Each number is 500 + 50 x the weight over its row's rms, rounded and kept within 0 to 999. Layers, rows and columns count from 0. Numbers have three digits each. The size before them is the row's rms in percent of the matrix's.

# layer 10 MLP up, 2048x768, rms 0.0196, rows 1290-1353, columns 416-447
094:465496518429523490471428465531489474496428526465483492428576452571587499511562410496405396562475
096:575588453451537514534438504502484526383540518441549343574388539512457535419530507503484513513448
096:466389481540509540553464397464523480512428477521486431495504494525551531505479401469512440473484
100:473385414424450459597437458412468438438580472457504532440501481471517564521504453591473592431419
104:495513536482475482510592571486553412521469451509533549583527486570536416403448509478535507534592
100:590420554504568459530414574493461561539519483572453492462525502459501568472525566494469447550516
100:527607489511463533571499561523537499538528457485585531536502488498534406533468604540560556460560
105:493562529481486519482498531441469524421431525503479517536565431399522485456491477561451509645490
109:465482518502431487577521469415482411519480501491507468520523483470571527521420436532482532529587
100:489481549418496513447469527421541520524488489555532524444502460508511558529577462470537453569536
101:531389491451509501589484436409433495550428512574450593512575501428495576457441452649415516515448
099:438515500498532513466561496496466463489472410537573456517563538550483489437528510449498498425513
100:507458550494469561545503563505527510478494461417470518533453387559526446463487541479493402544534
101:561547433476457508487393464422461559433597484514454487449514469418475551497506571440538487478472
099:431481509499487514479484513493507437449433434460556445413500459489441402599523521507470440466483
102:507453433583425506510517554469582541530465528456463488455518507417538511480374500546505506502516
108:550519386628522496406460515494552499505477487547477524463558511555443596464500501452611497509336
102:540549511578488493496487542603495411532471516504535592593517461378494461529543470501519486487417
101:490495461481439472442522532374430568566470470500493419518492473442490491542493594439462521569560
101:557549448505433463573470599494472569527451485506513497435472420524471504587456513498568581490573
096:505452464478493505426467504512501486446451562436437435506507471519392554505458433466511476544492
096:516416479521496515574469461487504463481477515420487500435517573455434473500536504478478415429489
095:447566453522456517537538422511566520564549460456491533482512488434566592488409535472481476566470
089:532509594504506511396406484548529472430512468524538492475578516518468484518519551509488438443480
103:556505420568570535468564481487493495471432395455579430455492481546552562513564545474585515414534
099:526508422510563485441485514447425488494488505546471392524371467475462492505496516487509482439537
097:471524553446562581574521425532515457511616509482525475457415520510525441503457534484620529475485
101:451515570520485510536545496511474556595504462515496603513504520542491515361544545467400471485495
097:497525490473436546407502461592537536488488448540327446458479456551516482490482539448550534519507
103:520569546533576478512515569498468540513481505537518430570526406478531526535432487470477458526431
094:452526514433592438519507448396523572513503482513599459508591515428474410395519506655508490517544
104:619432537470539542493529339468424443487533459491468486499456501485543491502513477467508448409507
096:471510545561523476469524560553468489450465519578467528483540500474465448436500484398495495530447
102:490494544606473470418488523451584506485518466493573541434504536509450496393364422508419514466490
093:515471435483540571483442549528424515500515468553499479474469494529509527556504424529458522503482
106:438592484506471442604448432421450458606461537537526450401574522524465497419549530477492505514475
092:504519442560522521616421477512554437494429519537485512516496501545459489547481462510476611519517
101:469456496596522444512498543520514509442524545454532508593493584460514477529507524613514564537485
097:526511511456537518523425589494463473518518527418564499502544533474448523546470625475528513498539
098:464515527512442409448558509493565566541552520475468364408512508470473588558461439545422473503446
102:559556451513508523484419439450448551565480419447426510432407457443457583440509441520450580463456
098:535432492593571620455481478409486521541502484403493462582562469466480488474468468478447463492447
099:505463513425552458445518602510459452573458493505536528559439525546480594585473489485455415458558
094:538516490538534503561424633477482511509425448432525460437520539491426631487583491498441556535486
095:573430483499499481513572602452510530517507493488479466468503489544408589466522544471510537562418
101:471408490542528514422459476456453522498561556525487538521494414474494453473531439592489516484464
099:432550433483475475500414443426494489454492565453502446572600540557435501540463465411509468437457
095:491513555545496476489424589491425506512492470492447429533497494521465592592451533525434570409538
098:615473505421504451446572531582442552622419516527483507486426544598493529403483451526518478405537
104:503563435556577477408562488482486513496512456492510466549477546600576529469467466494504538431422
098:456424510589531488538398459410580428571568518547467454518508500448487467429565545581498471431417
102:514496511512513490517534479485526458430513545490411430479518502480423524555525548401581516426465
113:472482517470555442498483472489456489448466581518526475484468484496542500490472446540504491456446
099:461507543437537490517482523449456568600648555510464453514513458400439453454556515524473386487565
105:470576449493501463529521455526486556482497477404455478485482510580612554447504528429531406496492
103:629502501511588519389448477507530415543467515524524501452552477566381442495431440520496524490520
109:535495567594494513492535517518511531510505493496555420494462512509515491487534462535460480461489
096:597564548487538536619468561584580465492509611555478518551466528468511482438497512458506421546510
105:542478510534515525480476526503493490620476506470472524585409513448541545455446521448447598491483
099:498436478538426434530556611516534388400538514504551505495523498540532455484454488590529473468531
101:515522459493538508561508522393425562431489519465430401552436527511500385453500426490545548457517
122:509555427422586502555451519514600511499491522485475537446485499500518431543532470482534466528527
100:529534571554500492545435450503593442515570464473403445492499609384543490548455513477526541510515
102:501448475496628437467515468523553373472490469551484432491517453518522628491502569527556497524486
# layer 10 MLP down (transposed), 2048x768, rms 0.0149, rows 1290-1353, columns 416-447
096:445541603553460546478687490476485421524542579445454483496447416485525503513503500520534513581466
098:495478435549582439519478554590554526530497489416465483547580450547496446510505539474470490521487
095:515564514504466493452419474573521474572511483535478496541440432375536430478468468554547541541609
097:505452507424524566559498442492547512513580482490387560422583508408486521456551544454471419580469
105:375557387465415613468543505559531561534499568558472490535508486485497503520498487444498488529500
101:454499466462583447505543470554490410549448499431526403463430469519465463509490514535500549413345
100:532477502440530550493494468494419379534607450493473464488500489421462511601527492549528586556577
102:441516533462529565571477522517563482441506451503581430548460489501508545499450446564538424547524
108:452498507567466543485443489585510468454517553489502517456634514551560476419473432537513527580566
104:452514501468379424566539542564526508517484535559505481453426500436531537438528574484573454535382
103:421549532494572509471517507480549507565417418514436489467453549445463417460402523510494526574502
101:472544472511498432552472534546428479523564482507436514439397578543708486505514531505489553513466
096:454508471488556433464477447547458613549424501622459484495512494546492485424513607506485552511516
098:549470504458455466502464526573432566491567534496543568458553501495525523541477419481505433497429
100:510521579489420491496480481528518459422587476505449425542478484534578484575590557496520566561476
106:502499434585488439571486485403561432499523463439454560416455575625521441524432495466419535520521
105:539496557585494476546535609623456489566504565524474515458466464464592511532548482480484604495590
103:484489448547528460487582482466447511435494563475517594435595469441481457502553481465518507509505
097:493461478455540542462412421558573385500507499452499470531562517499534564471517470472397526505529
100:436479473589548581378378623490513534480447553493497477390530388547514498546534491394504479449520
095:571443476481577540561475502554536559512578472498468545475514535558517456537528515563557486474585
099:525462463555524545561500462495509353483448506565499537420583420485510452516556477494521464548478
098:446441496412485514461512503501549512464462554503608445454430546549411515612631493556579493468413
092:531456406413432551564498487500483459414529462462479511546390550461487429593622482581569563528484
104:486554497538460496538541479448492522499414533629492510472492465575519516530508594581414488561477
101:502458457533508483531577553481413445572494588431566474461440474504618403544475546565377545441537
098:438468506512538474515406478420551540438510536531547488424488508411399469530550455522527586574525
102:522491488505489437528436458415492444445452505591534492529498418511358531368584493548480465499540
102:488541548497463513437497450514571543527434469401539429452454587478492643479495477483490653449533
100:442509550407499548565531491546489551413482468451499558573483534426553537553538511508476507573574
092:424393502590438464527445484475475388467531437530328423445495529496555553532557456535479571559627
106:532515453525547496468404549498510427538468572573517541498462368454500474517461490494360486518492
096:514517530551459525505440517551491522571549541561530435447453566546537394537487476552486499452568
102:418557505448427529387492559546500447526472598442443490495517517508599494482468496541496487425430
094:495529480466500533482468516541465509616477545469445496504504512549531452490452542411468544426510
108:477503559516464520570490474488564468488483471465376523503565437530622616486473554600518447427485
092:457545434435566461457552513554507602454455422494508536499509489504456545499547554514533486513553
101:515534549571598566512464484511548509459481511449428536403480459454561514532439540522467511477585
098:584510545435442538539515375510550459456530490484558537497525440498513489569524443364558582465543
100:476524431403491484514455552506514437566514504464537468611429586497489527541461505398550516582472
103:580528528439577428557532461490537518483535452528524522584514536486454556473461440518464487483453
101:503524526524455579489578515441458553494458309447478470536547486547497560496488583569433569454435
100:445552466434597472613454564465388489450484457471461476487486435475565530459542459486462493477435
097:486591494549584415624452525527530487492559556491525497527579511432495624450494542461496385411514
093:602543490483507447522453511577502470475529581478405522483566423460601507564529414476457474411524
101:425490526511492454425520555483417478498535555598476426578487423494542453535493502502530545517512
100:470471403430468572579528560551519498463459512511505556422430518489517415536481427494547586603469
095:482509511467498591508519486549512479562500486473445515546476527513462468493477548462511509450491
099:492488483525582508528478490477621527480476529587547579454596491579497505586452522521419611418481
104:445540520533540542524471511643468480467523529558476558471473544430482414511574520478436458446544
099:539526445523526516464552497556456519448409486439506509460501447606496483491402445513556499489523
099:480472564482478513516484522547488515435491488566505460494450489557499512562516545497417409544465
107:506516577520508477583468483509475580496486526603558386517464524592552481490414522506395458475469
100:498516423524550476486569471447484479475482475489524486457480454504450549459528530529447455488510
109:531438531539492466583562497545524432466447493462488447481470486504470539436516511423491506454551
105:474559462490399526523429517490516591567576557453465461527482448492628531500577514439486541438508
104:492455571485519453613507465537565559473504522519481474467499475541527519523477495397501467512507
098:484460406454487504414482528529477561427545562557555481496504508504513424569501522536591527397465
102:484558476535446474548543545463526557524449393527524577461426484488450419395467542505506591553539
099:508450481502524567560501474552471487584484545620538441484556480470442492494511561411424423461531
100:508478456481561518492450412514462417470554457504609516532444546538470403462462488491427479497526
112:469547385441540529483434525484561503481473412520488472539442489496542418513489384543530492549546
102:498537552484527497487442587489487470537477546523459496519620550445604535499499520457495456490614
103:484432509466515496445409588549440463522541495536545508481532409498481572529580567545488380455479
# layer 10 MLP gate, 2048x768, rms 0.0198, rows 1291-1354, columns 416-447
100:574507399531480500528510455407525489487482484551509528456496544461456465529539517503551475477513
094:495553528477593541575414556502532445439541540501483447505648503550527418486551409491504433455498
099:458549369478512536472551446469495481477481541520538607531585536448482487580496536536575463491476
103:547528495448578518516414504465459498533476556555462481522539564485541491557537590590522518465546
099:462430434510577493437546533605492538481474538563529530431408525467421490619478404498492523448457
095:497473443431570457429465555490550370500497532490349521444548516549483516482450557516447508560513
100:540499437508574510481568443413522450491527536486409586493509509514426428497467554573429473557448
100:438510471496470479564562525512562479498421547470529471503486512525496543444478471528471522482471
098:487503419554614471538528406391512486527480494531614465472627512646445517465590464459497493565493
102:458486537501445482447448503540630518517472468481613488498442499524494498474467486451545494476551
102:416533481436524459427407532573506465474521542483454485606531455466562561459529522525499511431494
101:535454441487535589499443527506412575534479520409519487512495430620465605533607488474508456505588
100:619543437478492602464478527533472528510568515549427467489539551404512436459546463456463557474554
099:563613553521479433531474462479580544585445478519443525425523496554502450358496465502480467492510
103:580384577490460383428449397562466521511580530469497514491551372575520496472477521495435533465457
103:501468576474534569516480501530485530512438490455483458602498558478507475552517455463336461451456
102:524471454411599449465429366437539482488436450448464566493466518491473458524537592527470447534483
101:481494511600536580477535543511508502516492520442465498444534480555555475479451395593514511522458
098:480551555471439524521470448430566512528542392433523544469548558538581459502522482448491632473433
100:533443481442541570530538484428479557531505604577504478453546431408380477571525529503490583564492
099:558492465552480390504422503482476505367516516538523533509539495458507472552488537487478467457450
099:557494494505572626548523480603503517454491638501453581499533521525440437496505466476542421494488
096:465413536561470490541513439445522448488563449520539517576444529484509517551537509497443408363473
102:661510520476547500498527531528516556566530536412488510587537467513466528473461472444476522432501
102:478602506483531554521578510507484437518535404421458498539457504432565615376450475570554530519513
101:503581527549443536500488403514502459513498529410458532600521540575517512448525414568702509411450
098:468399427503532418558438522475550480475500549451441498427518475556567455575451434579492503429379
102:575542504404421483506468384457550450487460461520460555469481548457516453499479471496531616547554
097:418523485484554484524509470531502378466394523476542466555518544556503488540575471518500503417402
091:551471565487554450550456443420579579596513370611519560566539450428457524478471553518488474545491
105:548495553505518474453413488393447484509495578478473501484466459490464523455543545442507445488483
098:394533487520475365450548532480501492527616482565463592577603504430463477518549443507554521468475
099:576535522526513505574592507533493433462491481483566523398544497498431488487573465497513600450480
097:573513500568534425487469448549491478482541503511514474583566483547587407538525485471568515449511
105:514531496543466551505494493562492478546457542484541588436536514451454548524471484515452556473507
097:455534566539546520628594521529451534533513486482468358517455504534374474448507468557517427559511
100:434547556404475461526494449500558412484561520445499483558457523557483425472512598525422429516510
099:548556520526540483576461381469629519489505357521459500531499481526559507418493422487465500418451
099:405517521588520533549543558557531497527525404492589540447492629543396570468563516482504380417471
098:531489469401519452484529582497558412493469507521518498500531522535493534503523462469484576488409
101:451544501528445493586511571540533509546499457396512502533409468478458516547505404530511529506506
101:526604522582568519516531496460537383418441522519580506531487496507533494380428412521488517456428
094:450462522471568501559571460589508539484519582484557438426503486405593482563501511507512403441476
095:533518403549478484501532581507511472537488515483429433549557464455550432499501497461466536508497
103:476498513553481495564484534455551447483447465548592556453463494464503426528490470422435525542596
100:552496488536507466571559601620421483482514555479525483537409463490487511504557484500509524526536
095:529496576578459529526508465447482409451570555568512549479577425474464453572569503530554494531482
098:461459443425522590568442524542539499405511513487504510381535515396516388470455474499464584559490
104:424517473513510495442555496486578509487543521408395516509644549567498463455504537505427607556484
097:508426618510426447410371570448572520615587464460409531609453593461571401463501637488434475524471
099:504642448590514476442603522546534510584548590408546456465514516600498419535518487553526484450425
109:593481432539460479468407566538538498507496497382538588500527541435392515538499497422483481503479
103:435540553464598532443491520465428438497663469419429583470541447520483416485550529471477460573443
107:509422515517526511648502443626523480441620551516444446548456455521535577488474489557460372346441
100:485516444466477465462514532553545498431528518488408479409505560538453481545528417443431448397484
105:531502518480598410482448433541458461497522485569449518458509512579533506520521444518495405470446
098:586496509538553485459519502514464478508538504552500497438519546529502539471498415464464462494486
103:483455448503580438550470463515484505547452439513513524544382486503436488415518437550468534583539
097:495322453491488466451506521466574456546499476466482514506560455550550510517592512382428397568534
100:502480505497542573561579497490420605487485545481372481493499617429489575575470454533538476514531
114:528507566502527512532508519525498522509542476484533449467498565449532533447488519507435488524543
101:501434494499493474562457530457524547480438503500476450430543485482596550496563485489520516446474
097:469483476610449484488457538524444384447513476474484500440505467484399524508461499503497418459500
099:654491536489546558509436485434471497530524391451511517524590505504427605423454430454501539420487